config.toml
norm = "layernorm"
norm_eps = 1e-05
rope_base = 403000.0
init = "uniform"
beta1 = 0.9
batch_tokens = [16384, 32768]
train_tokens = 146000000
Each number is 500 + 40 x the weight over the matrix's rms, rounded and kept within 0 to 999. Layers, rows and columns count from 0. Numbers have three digits each.

# down: layer 2 MLP down (transposed), 576x192, rms 0.118, rows 295-363, columns 96-191
# up: layer 2 MLP up, 576x192, rms 0.118, rows 296-364, columns 96-191
down295:581501520484565474421444485523472531484519432490454499548431474488488553521499484503473508463419517451444497528444408464506504491513465494524439419474456484456445465467575493486481517513489488515474530540517534526481475512521524508499454557435514493579497556483562499502493522496536498487
up296:455485539525533479538544515472525458496535437518544533453537547505511510458507473494450492440461545457501528503513512440497488525439503563494514482545472491421575534502494524517540378533495477479493511484447538571468436484476471507502538539461488520513538541558525416487502565533482476539
down296:505520460497526540516427515527507491507521541461510491510550466527485516534505480545474507536547436512490478516501496535578501528491490508480517540454452450544440479504499414562392547474513545549511484464546472499505548497517482481548448468491508527458472431525462514494577418482439530497
up297:430439442507482486542448564537546479498531512432485506481539505442466556516583553539449557482474567525348503454513467521524347493497480501424491463499556546504535473524481477490494479475535523543458544547490621406514505474505494454546448455444466518494511533567523544462508542473502534564
down297:498480530517537508458501541528455505434504426477496489543466542535531523510496478534506506446459478485466499523533446486478520501454477490440463425481471545475464439528557476465482406527451534502557562494416512524489515522475479520481447485475564538540518520491567466476496533493553525473
up298:486496476568551490480488527447553494521422440493500536497527561416451464455498537496530477487442545581509483508461418496499510430468500529482493472476593450492539570545524453480488516461520458578453502551435474463544567526548543492508518465475458518534503447421470628436509561532517487466
down298:523471525460546502486530541511486467490519536501559444498547644489512426557508520507494485503501516534455471489456485499507532433520446454455502524526493531504541447530551501440495544480507480510495538535503539516506485504492514452491474527440469506489531490535556510499516411496551459452
up299:375461460528535510493526464495549445469494617550521518514512489487548568482520467471461523477454537468465514464529553450539502489473465522525469527481525508527542537449487478551549507537492507487511489512496555537451513488519486508487483530512507493545505443464513459526486525498517526446
down299:559545507505504517497471524490475449500438466519520452443468538542567528512518521537480496501564487551490496477490488492503520458521525515517493477500535462494534486470471512540510454470554529546497483481512466450517474531471493505496481449503494564480457516529466502498539430523530477530
up300:458554438525584504535570508434552492445470508521549568484398540483453505471564473504458501498510532454481552457452518484563489468486378500474532507467557498499635519464561513496526499471527515433484541538509484394531478510501493511438538475466422495523533433524601524498501529560498434508
down300:468541592489508461478530437470476515522575502469503465481523577456477542493542410524461474498462461552498495467486453466499504528517529495497508463499521492491485456496521518543535526504486483474537542523516531449498537514519528587486479426490460536501556526466517574510512455491492468560
up301:489520482501492484513512544506601460466507526529534465480454466572507536425555495504557522434491518465453420589450490502423490478456515466522499541485515483528479535511509462533525520506518513560511482552485504582498490449489544511500528520451491538564421494515507544472539468445555509416
down301:495465502528474440494522553488522507462541502483519466488536506499447524439537465439553489499534524468500443529477432484518545459483453502505423513474464534488522496448538573498541454523524461564507485506524477493469491438484505487540450541476584543557434464455487441552568459428535502475
up302:583514535516555420522472469512496538455519492423527535459539495472584456535457517469506546465453481539495469528438431486417480513472475508486519460493556477504506500494463468551474530483555515405443508490476527480509482566461519460463464488448475502481464510500517569451430590512513478456
down302:563484488598469583550499532506522556442535580499462433506546488507580495497464493500434590445470481573522436464503476487470511467459470524577511562426523455451469429504455478544545411488560479481541498420422483505531484469484614505495523467534506478555517515533473484473456547524458612437
up303:467504475480499506522466541527544524450513521479504521489544502528491536541547521542562490502542464466450420511453462566497517513423461479529465521571539472575551538509423510527515401443541469493507555560479461417509516491483485436412535470456429460538579545492512568472442504478475445473
down303:441521451526572522524584501461496507469499560462566465553506509505472483553454485491484461530452477510514531532559494465568571449435526546559530540535503566524574414460414536459482449552495561550612489498542459549454491443475520522511523516531542498475463482485497497524441511504516572506
up304:518488471527499495564530500470484562473541563453468530520528432573525433518518482538555501491484464500524465462532489537427484480537470459439542532491561491568477577526544448470491486458545491519574539472474479492532523548527524461545456480525530444523463388532525512507432462498551536568
down304:491499481517565542522510520530503505478503409537541549490447509429474488453528504497429490485462498536445482496499522480500534547488485548492492418517475447435530464459589495518484494504452516507501525575526485500467507494491499514488502507506478554527539493449550495492553526467511471504
up305:518489480557506485492523548468501445487535538489470463429503485558523496466492499442508518457479518448483479489560488535490467440491418519485517455505500487459487504520484507520567495426536449473463528473445470502485446509433527513475545536479518500473543487492517465467474489561524465499
down305:512459504576515520489487564414537408458493625574521545492542435536576468505472512532495493434501436538454441507506524496473565507547387488474564612481506525489533518489361459496536467466501439411533472501453497507417490471506509508439464569499387445439527452567534421447519530497405585507
up306:498499534516518463520482499504551486472536540426454503520521469507515466528484524509514507591511430483411486488490524526480413432458557475453539517517547456520428514460517449461490544443546446566482453449556527473525479568524483428495453413467511549536484497537514504482478487502534503527
down306:506496520520474535448425497581511541530497379462459503499438549472488497492581464529538421526486485497504458520507453499475474511489504464491480361527472487452455491502615566509478516494509604524486491573464519534500485470540423539488505521505509550547554487476545525482501563493588536515
up307:451454548517522507515531479425571527465506577492463540451510457469511531519500499447534463513482527512458452467473412544467542530464512507542475548466497434496492549527521521580505521514503479450479599504484577530485465539515490463464570503471432488586524439540545490481488512467460476436
down307:431521545558420480472434528499466487476453545595491543464472528518511585512624481479498479482465465476534484513574491529529550479458449492487504478488443567511523504579546559533548477424520421548524491531502440517445520499438539443442494456537460557481515513462453514516555532512551446463
up308:574538460483520491534482516479535580488520455504541575560414460496497478405556509472541546498493491525480462513498510501494536524457557530497518524440472526509494498500495474517545516545480438461473518541500466468483458537429511449442581497514523500506465508444530448554482516515411505467
down308:523463565460494512533445478537449444521460574482499471463466497481457519499573504538517528547545477484511525528526473503471441522562534506483476509521433484541488467489515552498514489494493523537485529528532536557534569491510441536566541526475486564469465508467466598502524478464544462491
up309:463544522602554470540452536437533527472482545531514490558509495507480561493511503489394488462507418484516542464496456449497490607500497538448538478449498449449518510498456529441488499518507545502472510493578453522477479516496460480552503472516493486467522468512531488451526585504457484516
down309:457470542503518508540542533510533493493472521547552522483548520544524484461453466539500477471532543511564514497471448511524482536518523504517512505585439533540475461503502499535466524524484491500557477478533459531419488489454536483511437521506545475458461532484542495452459555425480526537
up310:478423501531544426583490520485479605446589439465578556482491533510391536465586464491554440525436552533491469543440492540448512497516528563503459559522517454524517526528558505488498482535520554565513535574573529469511493524479426525396517468488506507570480435538462451513519495511453489436
down310:508506633489497552498497441482509463500512450466505522508474494514483436496505470488509443524491518486511485497465552601437489495457487528513496452469553490549533486528521496516407507493575558527519563576510485489547532575489449550492506454451470519433511411597535555511432456393538526477
up311:469552521531511480512472497549534509436512523523488519461558459586476527554532448497551518542530521490525506543496470542500456524447484502435577515521524473480480543567451439450399559510577502508578403488452520509468500498471530511532445439526473496459551456548565561459465589430463464550
down311:526479492494488475511420526502443574492585441500519480495497530532450489481520521493487507507572536502519455526526470476476494535499485509557462465503464464500452520504492464478497527432470427495458532508464492508488521551472465506507538546463570505494506458439523464481536482522490486458
up312:522514525492543435516594452465527556494521455478533508521485543488491472477496586511491448459457555492387533430468567459476494538474541529439523389545499523510540523461504491510541433547482518503452515543552527521468510571533442466441490558446447506523509499500477529501441542486479419541
down312:502478526491511547458443517399498493547512516559509513516496506560501513502547497449497617524491436488476519517557473509456522444570454510440488559428442572474498533462525482472555510469496498529487556523454512574526573463481508501476421515495461509477550433494513467400552504531471458442
up313:524515535524557515512459565470585479454464500404501502466527480488558531509470392494425442492484483539461495518482448564484509499482544516519507535490491498549493483487533451521553500518539531469605505523496493560496516498465511473471554451461508527439550474429500472505492474401549434496
down313:545488505503455485485535509414465461570508620545508459528549555453504526455465489467483491427448532529524510387441532478531521496509457523548529560486501495489531450486382442494519460442526505434581493496477473540509481495527465533461544464512497456466448421481529547529520570531498481412
up314:516481424590514483504543523480534566462504536513527471444469422523535451478495435516476561478422548491465531442565467527504462487496544432537494515551472525533479596522528473528528467524515541430533510458555529499496506495500488502469521512535483498518489489404545505554501470511510549457
down314:505483448451494503512515486526498520446503525502558535496453544566423508457449499513543518452515524443480475527440557428514534505523433530443429548500512526569563449561588506472477524400463534548520467470498523463542497475476463442539415527501504504528531482554519543542488602515572470510
up315:485461517560551519602450550425456513468537537417537464507481479436459486439540430493467472426536499522483498520534455445467516514491451551428524438488485486503522551601489508523525491443549522495544483469430496480538386579451524406460452516463417563459498520473497431500506615507482449539
down315:565428556444495537484480543466451432486530516466520503403503516485541502391541489661486408515565463484515487484526559514459554487574407521529514511452507442481473491575424492534478440476529462515526490456482521495505452485499537520472468459538432551443555465499523495446493466475492503516
up316:513495532534627486481448519421490483515451480443559555484471540500423575573503449495557459563493439477466479527507532491461522507455593493530508509481511439487542476485519517450526490445550510468487440512600560518483486566530459495493457414517477479467583523447487538494537503481464555490
down316:527518441564609473481479510443487578578525580541573506482547521532473546429462509511481514468500428471483545578466606553445531434599582469544531556460490520487531535452456549388544524445501449443567484498477577603540555483547572442513523541589424406546499478476465312525565419459430470390
up317:441520486455468441493520501544571503524498470492486493482463470460568489518507479515519537521533540468486438431527468502491486444514451513457539553500577503489485484471442524532527513481520544562540482559491485498555525481494524516506426502474505507475445452566499481521510509525523452509
down317:547485533471532474476443501570481487492522338451499536492419504477483531480583482519571488493503492523488493525510489483448512539484512504500473343557512458465486487481644525482507499563495547492449512492459562568500450516497490512520508483497489540500536488485522555459540514470560484508
up318:526483451520540465493499521489521575467534493508596547491496492479490437564512520477494502474547493472453538535488507548471474438531514452462494425504557429455456482518513435559523496505528464440515529531491519466566477531531528499507535456461440541450492411516509562549484462446451541615
down318:496564609482481469473486468446516515501503467435511532575514457563504571562484560563481505522561521526529470478541502441463481534481427491475452472452516468533465477536583469470501480554452514508431468489447463468544462565424600525542487471511471495446447525455490569529438494570558527508
up319:529535501511561421458561545516531521504577512430559495444451385570538548501532535468470466476481495528424495437530515499446484507446518492396520583593514500509456500498514569509523512469504508503503514531530507561505506456500436468483507468508393486486473498440476496509494433518442569499
down319:564517551511472514475408480494482511552516434443480501473523540466456518470553505521526526492492456524494482490465493470481510513485474489488406437522478491503481512473528431496484545524458517427466486524530551484474501570580462499523437501467561513494473443465519492513563530467490512499
up320:550443517548475457501475530476535498529503474561422525379488529461512481546526471534502469466517444481534505543501517555503499531503445470490501561517488501568547517522451476541507544418520533459450526547546422513480594465491489518458414543493523491492463431541489457523508482426479467475
down320:512517497566539497462519521454440471530458498532534520429532480573469504495481534510515467514518457424542539537368534564532517541453415497541474512519493486459482453528426556539404478467538517512511482521471492540470505466404528476454545499537505481536609451543490547433532534549499511535
up321:514525493520550479572517529490493530471405478518523511464435473446506480497555475508522438489448471530481493560436477452489522568499500460505460486464476447514567492482585521524485503505524548536479513511516530533426467630532578464446517518420507483469469452481458508431453473432511465532
down321:450600529493458505551500495517494487551490555524466483486516445453419480417539437545485527520424564434545486534534557487486496574488423388465493515474490509508505498464530483471472483512501516545461505559529545523449493575559540487545508457575507548534489521510584470496492507532555536485
up322:489485520573488483488472503472463511429536501468564584477478481559480494502590532490553497562508534474444455506519480475451445486476530556440513453498488522479477503577540487530529471488500460507531500414496481553464441453487556463520478522499487519539547497498559459459517575528501524559
down322:571503440575465534572535509510562486528470550515554534451523432526491462426473427514550557425526418524477504537445397511487517536498447473463465524492467538532453418481502516546483555467538584578615600468525469516381470487490554483560585524552492457452543411573529454502542494490502463526
up323:515575485576536481487530500494517484557433480549480550487433439469452488423554532426503568419453476457467540517561482483471487474437485493544533505534568529542566504535549486459465548466532512500459447506462528526478440522434477486479505483523458490461539519472543542519476490500466485555
down323:513471471554523468560524508532520507438536450543514472464494504507581441468555462503583537503562515479513527473494452554539498471508535468530502456452538526522483520525569437531466521423530471522499430496487464479465490513422501563516499532538531497454542487489442552579548489465438494436
up324:445492469525513517559503527518536462577503552423429560440518554485595457487534492451567517472465467480528476405468525570479474493456505481520506497566509492537520500439525507553501542485548437475482489505519457535411504543487520464554551489422504490485545498489490497475489575544537459414
down324:541529538543508522527447538588514483464503459469538500454467543535589478515534527492570459511589563478504499418453493486509572424475425529585516492521563411470434468536571431537538557480545451447465442448459522425543538491471541532539539490472484596448557499503492539455566498524541494526
up325:514514441513491516595535472472510539488471567450482511426460528526474438510457467498515563420486426453499482498520538458529440510552556518400495484557498486535518559539526474558485541468511491463467453508468483498511470466529438513471526508479468491499480486479558472485499500542528543510
down325:519500537537415546495490463530457530514458449535502538520426468473448473533547488566500531490476527482543509509514540552570517550568538496477470475493486454559477449506501496550522507498496480579569506546545454488492549488475475503493470494463558541522519555485484513494536550499498450583
up326:462563504485581440537528541517545508509502504452488518470519485501468539490577496424526540506453374505481455486532470397522508486424520547521492545519525468481573524501508541458520462456542502513498485530458527473483433530466513459540508479487504579460545512439511509500488479538494388472
down326:541472531462522491459478439473479575478518422528494557491523468532480518470517506529519509496569457532504474505528497560471502504498520459530475455446503476562445455503556462467469496511468495447471549452489498494523508543539494528533501488487497454444530466547516522574465503516522511492
up327:542592469504507499512527452546560548516472514528548563461544469519532484484555544553513527455443537481400468524494487509476480518468526504545515505511553466540536560526510496575473501569573490490436493499492476488526449461477476416475510397473551474498569537501478554594479501498465454569
down327:507479504498510516521485518495617521438533499571503489453508491515553549505411516455553503434494543470468541507456393511434465502455471469529476484458453440442467523494428549525447430440534513507444516497467479582540429510528503552531417409535531514479471525551488427488486493430463586505
up328:478548578551534456494525483466485533429514474461437484554503497529557512466502507462505501504497582482446528526476465489499449500523576530461528507456487513475460644456554470475492538534522460539600458489477565542532507555567505454494525462483518400514526481555565509525404637502487506510
down328:449513520564518426533490451494441490576529405439437501479486509491478470516526570522500468559546432635523559495492584465490539461470563488458446407461506518553506539502504513502508472446482518492470418527528475473551495515474462468576484459503466432480562575488499535502450560543581510551
up329:533514482477535477474471541539517473494477453533443474483485523513564491493526475497526526525544541487456470542496440520491509498474460507480570468502541527489475498567484456516493523418532475517535436544482520503595510493484582489499487479524478522458488431498524534464445490530503494521
down329:539488524489546481499456513560494512517521361457554500488405517506495536474582496521527477494504489540483481482486520464447483483446536532463469379491502467492451482489621547495508469542480532495452527501477525555506466523498488502537518491462485542530530517461500525496509525467562484467
up330:480452460574627480516535490461524451418478480485491501480493486492483538498560502547476421530436459519506503464514508470430451506401527525400412539468492418499594498576530584433472524517545520533427571530560476476513501531532484504541544477480528487527486508468504500459543542446450531522
down330:471433478518426502463490472452507549463481485497529509459548464532580426553486489492508498463523501586556509522515495534466463498492447457547506529517443505567453467518492468546416520535490493542484448482565484485494491529576513479537471480509563470479448450491496492530470521456491558506
up331:527460482553542481492528499453521450472487554448479475442532486468495564472513471530515517477465536451490475531536449496477466547433522497478428538557501516482577429528529531484440477461528477535451519509465580524459408454521490496513544506530531549471466536502584524454506549510475497499
down331:535468528496457597485521484522531529500514538480520499583520540491465532410502513441524487474439582501566478496543465509525502512499480486438451536466472483466535530474499475476532412468500491423485500521506464467465464500540518447477518480568496507484519504504546510528527512504521618574
up332:468458480527534503512570499497597560469513507533541589493381539522390524502543512394541471475539534456475466541495556504489502525539495487486535479479504479569455502494489495501486406530498488523488523487555497513478480502485534435506524525497448483476544453582578473439522442510514478495
down332:504505525545479489510444499525510449533442484514534562450423404437433484510581483533465505532469431525511493576547493590542474517500486453556424432475521554526530442516541508477473493429448536497445453480480512419410531475518524463539483516453482473440546467495503500504533443423522482492
up333:480515532548511470580462494470475534528452489515534549462483484437524515513599479428459468455466461562475525558468452471434506558418506459486438464597458466545531476517505538484452435510507582569506560529543497492433484559475541452485556405522481517455509465565500510500489575554509560584
down333:521529444464419475509504508553484503542528503608546478468459487444511477499437435510486488486437487461533449434581451516528498567419460463509526474443456466531461448526462500496446471510528556478459483539572492483498454534546591471563531429491458487474501472471571578469506524583543538522
up334:436491463499493425476545552541551444411515485481440491418481495528451454471475526488539470484429544512503554503572522507516520527474550493495475504522548481600510514505501511511548476493536514508494473466452488498464456488517553457466613520452508453523513500416485501545502459473510498538
down334:454457505484543501465590550541503486487434513455522404541554521515498464545506542458521439448523441504514584478453509522449532529502502492491481519503429544488483501498525572533539528447491464477571500540441457560464533481470509497491481565439496511533432499473476618494545449520561571587
up335:497502480543564472517555548483499504462525487519497498511474443500487485391494494430501410515434544521529515498504408438469503583506566511472419434490498463512513512512488563487463498481527549499528482579518533572496498544430500511435470493475537516513485504453511516493555544500570552441
down335:481502546450422467531510483463556499533536546539514521484525472450491486512425507500482556508523527549516477469470542530542497512497495504462507533529481453485488520467496446442502509513465482450472487544541429418539444485523500516508450503517495520505462534414483504543538442473477603593
up336:525482452543535517514444585458525515445469524499537504515509457394498564595506494468452476523438481486502526504576499500497482510525571532437523485484479482471504527525441534482514533486524515505554507489506494480540545546464500497507548399429557502487490450424547538494538453486415507482
down336:452504605443494481462525481522510494554576517462465562522486500493518484551541564531513432480489495476492520428552528486513486493499572570412465494546526493505480483561494523509475484468487447503518501516567505467487407480465467528488498409526517548499505523425482496493503444559488443460
up337:519487585594553492501454494437557522477498552465527607393536496417452463478507514512499452513477502513416417596507563512476475519512482500480464537479518478495476522498499532491482483528526535549534494498482560520556412460503552445434521454489442463537444516385493511485544508429523511485
down337:508423473567490501473521528470477558554557546393545481476513455505587472482501491527535567508572437517512503571484479572457566472519520517620486546436536463417511503587470471503421507573492529476510482459522579563527482454547553517549463518525504472550483428474475542535557498484467452457
up338:554573456501525477510561530502497480486598528452472496404509522490501459481576437515496483413507472502418479483435519454471467563411489465466468510468583455542566475482502541501556464462537496506479561497484481459453500471524410521506479450471505519541544515531518477533504487536589491517
down338:561506540451590415517518482475474446532558458509498517467507449500434482493554484516515510534548507496475552436480498488526493471479481526481476492488501563465506478480543403469466462476491513480510518497441578458442456517449478538510521472461449475480487543563490507493534474546504486543
up339:538503468537556465490515503492466569461506409492557537453571485487508506468517527514503439483544502556424513503527611504492430498498487447509457528521539438613508476478531466617572452513554413545447492515436486416470473533499495468510426504479499543445496510470454481563510469437532512570
down339:544498543465492468387563464498434521463556493542569563480542529532520476534525569493504538514552443549484495522474649534494494487520507485510453503506525446503523437495513398508449468526511500468397478486499495504515441595515546479481429517540557484546474479431454606564506532486487540521
up340:589540442488562509480449484512501502472565525499518553490471478530409525441480517447489511471492487508484472521448553519519488584484472521510490477489502498523475474533445530583485520428492481511439455513451515501453516488461497453516532566463452452477467505523492509554507497478367519505
down340:510530490436426473469509467452470491511514497491482483440485426487543489543514506563524505535536439498457537467569539482479564461549527498467472473500469498546505490483566481459431495497446545505513540480536491604506545485558489562529401504507528503499516483549478494483563517503517524487
up341:412505535519581479536587510496468539501441533460514444459462487453481510552573481494464539461482525608503528431541531549483495462497517397474500496580504468534507472570530426521444516470521587498508575563488557493522491512527480492578542471509471553511470419455509538576511488480461493445
down341:456473471554458500539492501500464504476479519565543530463493470555475480459442524431470507462533456484516475554468514450456491458555431545540486573561492498491548429561537534478501519487505509477497474447490498460518472478435527543556466497530512521507506484578554446422544539628527481487
up342:404476491524532505584408569513546492489485462518556609521580462463542524534545547511520464513489495489426508515562453555432506547478472514561452540565481462493517532489576463516424551559492495521433539465509532512442533473506523450421532476388502498527500493572481542518484523517452480540
down342:541510495440441494502508484498523507580557579425525441560534479452447554554531554529511532574531510469557467476464510495474478539518520455414428579395456528559502468438452513490541492505452464536515428540497471457533481545482508522470505465520482505507459489473537453519558477538541469556
up343:538527476541565408569465528506487483556510490444483523449459488489492553469557488511451539455446502552435459545527482544482472540502536480511572519455588453556561528488524524462465549500543447523555571546551559458535469492497444544434437441520512469481583544447496506483465489480476506538
down343:542552559424513474532485469490506505492486377484501491513451440505510488522568561551476452540496483462390522483469492552459491511484504460439476373480548491477467502536608443482462449461482467476528560533527488448493494551511535536536548366454447526443545455480536483477482496504464524563
up344:511494454482509492518517523505496508520528489475521519503423435518460533533516544472493497528460430532487528457554539542472515473453549475432520513538493511500570531529555495483535488415488515569574576565526493492477509446497501467465524531513473492454542557513434463555552470475500468589
down344:518492463486569528464425566538485490459474430460392538485553515512533537508506560507515515539465531486529458536493510474514497517545478429525540422498532507485502570483563478477521456530526470505459488474432435509478522500454512471489472513540476541535464414556477493425510556495527511481
up345:430472425486545427565598461480546525529518460466513464483459572528443534480527532511553471477482446514479541531465558533460469484457531530484497602528484495556528487503480535484538484516526517476455532495502494553454462466448569375499477531477479529524518528484593475562468519464498525452
down345:511466504505486577540476446522488579514542521500525462551465507544476499550439537415490524450543548499488463510508449554481496446559529474556448516495441513498478476453433524469505489486467468445481510479501420532405480492477524457478555545492485508572502539493531450446523496538481566551
up346:555514491518575489545485452511517537456463502455455515531495514469578495399513508517505519407479479486538539436476450542443478560407534445526466486521471460535467484481485519548509544511499544511528475481539534533429476569508463497424529509431460538498481482518509467490519585510473504501
down346:474456509598540588491526485476415502567481465463591455495501558474507462494460500537453484411522508530498524440440547556505516493532491456496494505505484473471478463512427473517490490532568571494563455467547569531545582540553458535474499450532539444506513509456517494540528439503470518543
up347:434469462529518491520488456446505559474535427511508463526417535496483490514523489468523433427471510568498478504563617505465441493455522487498514553539523488580535489536513542464542482469530475454587579461573487400569467489548429522506540509494502488510579388534435513494449497519393501528
down347:530469459523472477509480482513476516502530528507483449523557549409511481445481522543480518502414553503487491409525513455563479466535510413531534490517503467492494516405436480554518527495494528494455491548465474452497504500527418523428500520423511455557496569418498520576500559481450435534
up348:548528505546471448477472427443458552495461452516571504394474451466513523478561452561472428480465532506435464612545523456456499482504457430532506468564497472473510494509498529532458502502541436472513512517484530519528446549471539519481464488508515449509498469496539547472517579489472509492
down348:511462499519399488471480480461449554495530470576542526456544474562518513554504468532493431442438419574414526465549513490511598476447477500477530451533488538517519548542462459489557421486536433496522478416539569519421457492502533511561528518538599486522494481539417535504502583455542523554
up349:482473455499499540535469505492478461507497576539473528505436486460495466411475465557533490503469493498532551520443507427505537556513478507490488416491483551539534498519530511518529439515520535474456532488537479475473509488496488504508460525494464497579454482389540502551507539516505474456
down349:401549477512507446497499518482495552598529532508509534482507450511462530518473522517443553451508468479436506466524469451525519513501505526521533548475584530467494491491435523530524495506523490509511497486528474465540517442477499541523565557576494528439547535481458529532512518506460496559
up350:477570430505535511463517502382624569497453430470527522533489600515536520538447479453451518492514466523414561518484463412314471529491485524471494501502562391583521586433584435449476501535545405519457540451508460528543513511479558517569543502480413517528482446498523416499422498561517512518
down350:410468433387447544407521424405596616463508387530498510569425536518529504474400575507455532505482554526381579491580510412413468512546456508488456401526540467472514486437630430451522559576483474397437592430476444616502524506539521601555482511473438479495587483575483427600494492545526556535
up351:460530489510521517455550503541504541472526501475497467518443457452485511448481509484528494503462609490411448560550464486429542482464404507491519518439594487525513487493464508495541520507561445489481498532479574469527543475474503521444471519446537460508506545489526518512505500501542515572
down351:474546509472507389429426486552458491493525308486491498539411473518489526480549506560528471535534449524503546510541447497489478481457476553486487355534509479534505475479632526519479490516486581543458543451487495532494463575489565511574521508430464503460467448502454516516553491509534543477
up352:548481522525507485598440587529539488513488483472498534416493531522577514542614453471502462466444564509445440538520470554475491520459512474508433479477488450502560481471527550455538506468529484451543526572493544547437512493473396508503473457438534554503549473461510535583509498473422494417
down352:588491417476557532599579563520520474499521483474558487479481522539575464475446459567444462439491496520461464467483426506472487438545487587559473480421515533536603444431505514485505501407568450460602499489523535515457534401467474546429436533415552467523490376504558441487578456371476496436
up353:413489543570499444434482583543505488513508520493425429563415471417443455450503471399508528514529492541461413581509496553487495499484422432449477542543579442473498482532414512524502583477517509559470512536552537497592543574553636516506542537372519476472513513484521482460452504484499510496
down353:507538605420440454388436472547452482512506359446439436549398474488460512495540505456556542472540430505531459499533469486568462497520496523451472372504504566468474442461625499519527513513469540509460556487477533472541458550478545479625472520396469530475496521429554509503510462490557519499
up354:453505485507509472481518565528481494485456472456512483404574449496530481571571503540513447490473463517511531577452486449538485477506522487434564540509559478568473511554443496547489447461570515538479479530522489456553518516513535458550485510468500542443460537500446557529516470427463504499
down354:493485483475538508443459557575474488512526437435473475458432516521482521515583544507579479516504487502459493555499481459461505556476512523499476443541508452483477508538579518470482466500496549528499500524485498507552506476478488524489474488507470543465573527494510540490536490511529462448
up355:461415553504514512540565504514505481460478492393480559537440541417480575512513486418515477499505496468469515458484490467498506433508461555478503522460532473542485595465587493481510511442517446559506473482530523490518447512566513430441480448409548552537520530543529511410540547445472441443
down355:520473490463462490538505481587406536498580435483533476490474522491520488530581530562467450508483469535480554448496482541433562446524506515470456427609460474557524527503550468511461558521497458501524463506437482461465597560521462485435377504515535513478592457558415500483483537542536437461
up356:477489482536527447496492527470572479463499493530505516448486495538459519526518544522504512501497522588422499521538504481498425471427539533443476451539545467520548527516545518474476447482547480459439469441526398441483390579500501520508580545473588509502492542431498410508467579428457566508
down356:444509543466467509518505505485488482546495499467536496540445476534464504504541527511495468470571510495486473535534437501539490525490443507467502515592482453499520474515487419443473532513462553506527498482474465427548491561482543512544531510504492519459473480504485558537496533531506507616
up357:463490486527539518564509513490454531507507502474460521500525512513543455534475491501471506487430542545500482465525499425496468511475486520498515450528486513519548570451465532489537563477504453380553582545475442536443532571485475486466542489410490476497546470517532456522447502501506478444
down357:528500489594469466455471557503457471507457494441545540457513524545512517554532485469510450524549459517512514490531534499483543430548479548503472521473545516535534453512475508578484445462500503523473416465482549516482456520470531512464521541461474530496544481488450475461571525464493567555
up358:481500529494521515505544533477560485534519491470466522457516471460513540409539506487513498475441498514496520493544529464452472490467575539502507520542470461493524493530517586476503538527497501495464542505515521513515471503492485521483557473522504524460544480501492516498463532545455497465
down358:515510526458492465453491484496453485555540546481553544526467522413431507451484466441518512515501465502534517468513532486525486515507497546502498514520458516541502425465460461455490479512401570524447548505541509458458568444525532493558464526555564458462511521500460448493505558576532446462
up359:490444464532508465554509533412592517480487500496468482489475507470512547530492484513486456508489487520463440505520504533422459482487462441463488511500576451588534527487529484442552539528527462551500530557529493431543515529547501522541526528455552545528506455531487487452481469485502483534
down359:493486510525376488428459501490542566471502472491577510502519527485540476487460475487531461530455505612461476507545530497479446474547483534553497508562452445542464490475558448525427622543506453519542506525537465536474528506550499477530486488527544434423537471554496503446494508475473581457
up360:448489494524466446529464537529465473477444458472542526499549475508486528503531408495540489509438501441418507576474470449470493541527464517502523526469543503514497564492476490487469507514536556500520454577527569581548540549574494463492514451458466549518505436464541521551531578460500480459
down360:494469518461434407465418507484514554503508460504541493466451493480464510531456464451496508500532517529466555441499485479430468490497551549601539443575502529504530474499510495412545559507434500426493536541484611460540494426556466533417497531570516419413463459502528462533514472539458487516
up361:490457559561532485483542438456461455467478472506482462462508503503492494486498542496461469515476474502506459521563485452496474523522539470395505424579592468579514596525495487463538524531612511489490516556525471494517502529494491497461570482449566502582523458521509465476458457526467481529
down361:538535503581451520490510458490450467512518504462481501433497460447559492453498461503530455468503464512560435487523557515440477455601428483571544459485518493444461569516553417468476559501564472447621423499538511516494513505474521541467511527530555477565527430558516483475475439532499517454
up362:473541516503535499551454519465525486570468524489503530496497460456462488574564474431489529476443485547506453484559455508481525537518477460495505546432480451523555504517502554433505519498518503468559562551411506516475474516464488471452546490416456451456520409545563469463460496477467470497
down362:484461496465495535509473514503528477524441464552404460502520429488504521517473400513559490485451542522526458552483519542496496524471491451507505493515467484475456453491467478461506474570469468539459534505520519467451475509525478518454539492491461490525487507575546530474561522503469505542
up363:520500466490487491567506530536546536457496550550443538428467500473515511532507539536511455505476621530523451442476502534429496567502446475438467470477523487493562477453569479471567568471522539494480541577569560541510517527526493454481507395487521513519556516502566551512475495465552509573
down363:526525574476526534515503511548444556555522434516512536509453503495553479490534421572479507482518455467541535498564491510558566518504508487438500446543483502550485485447580520548557482516504461466546508463494538637488507465480505545534487484528513446520513448437430472574562533453556481421
up364:512578514487454530519518569477468503514558532341528494445515482449452496470475503553555492513525519547541514497495495489480510602449449512399549471518530456550563522436504533540532464508544431417386526508542481507561485460559444497491556404508417542482522490495532462519494474541539539523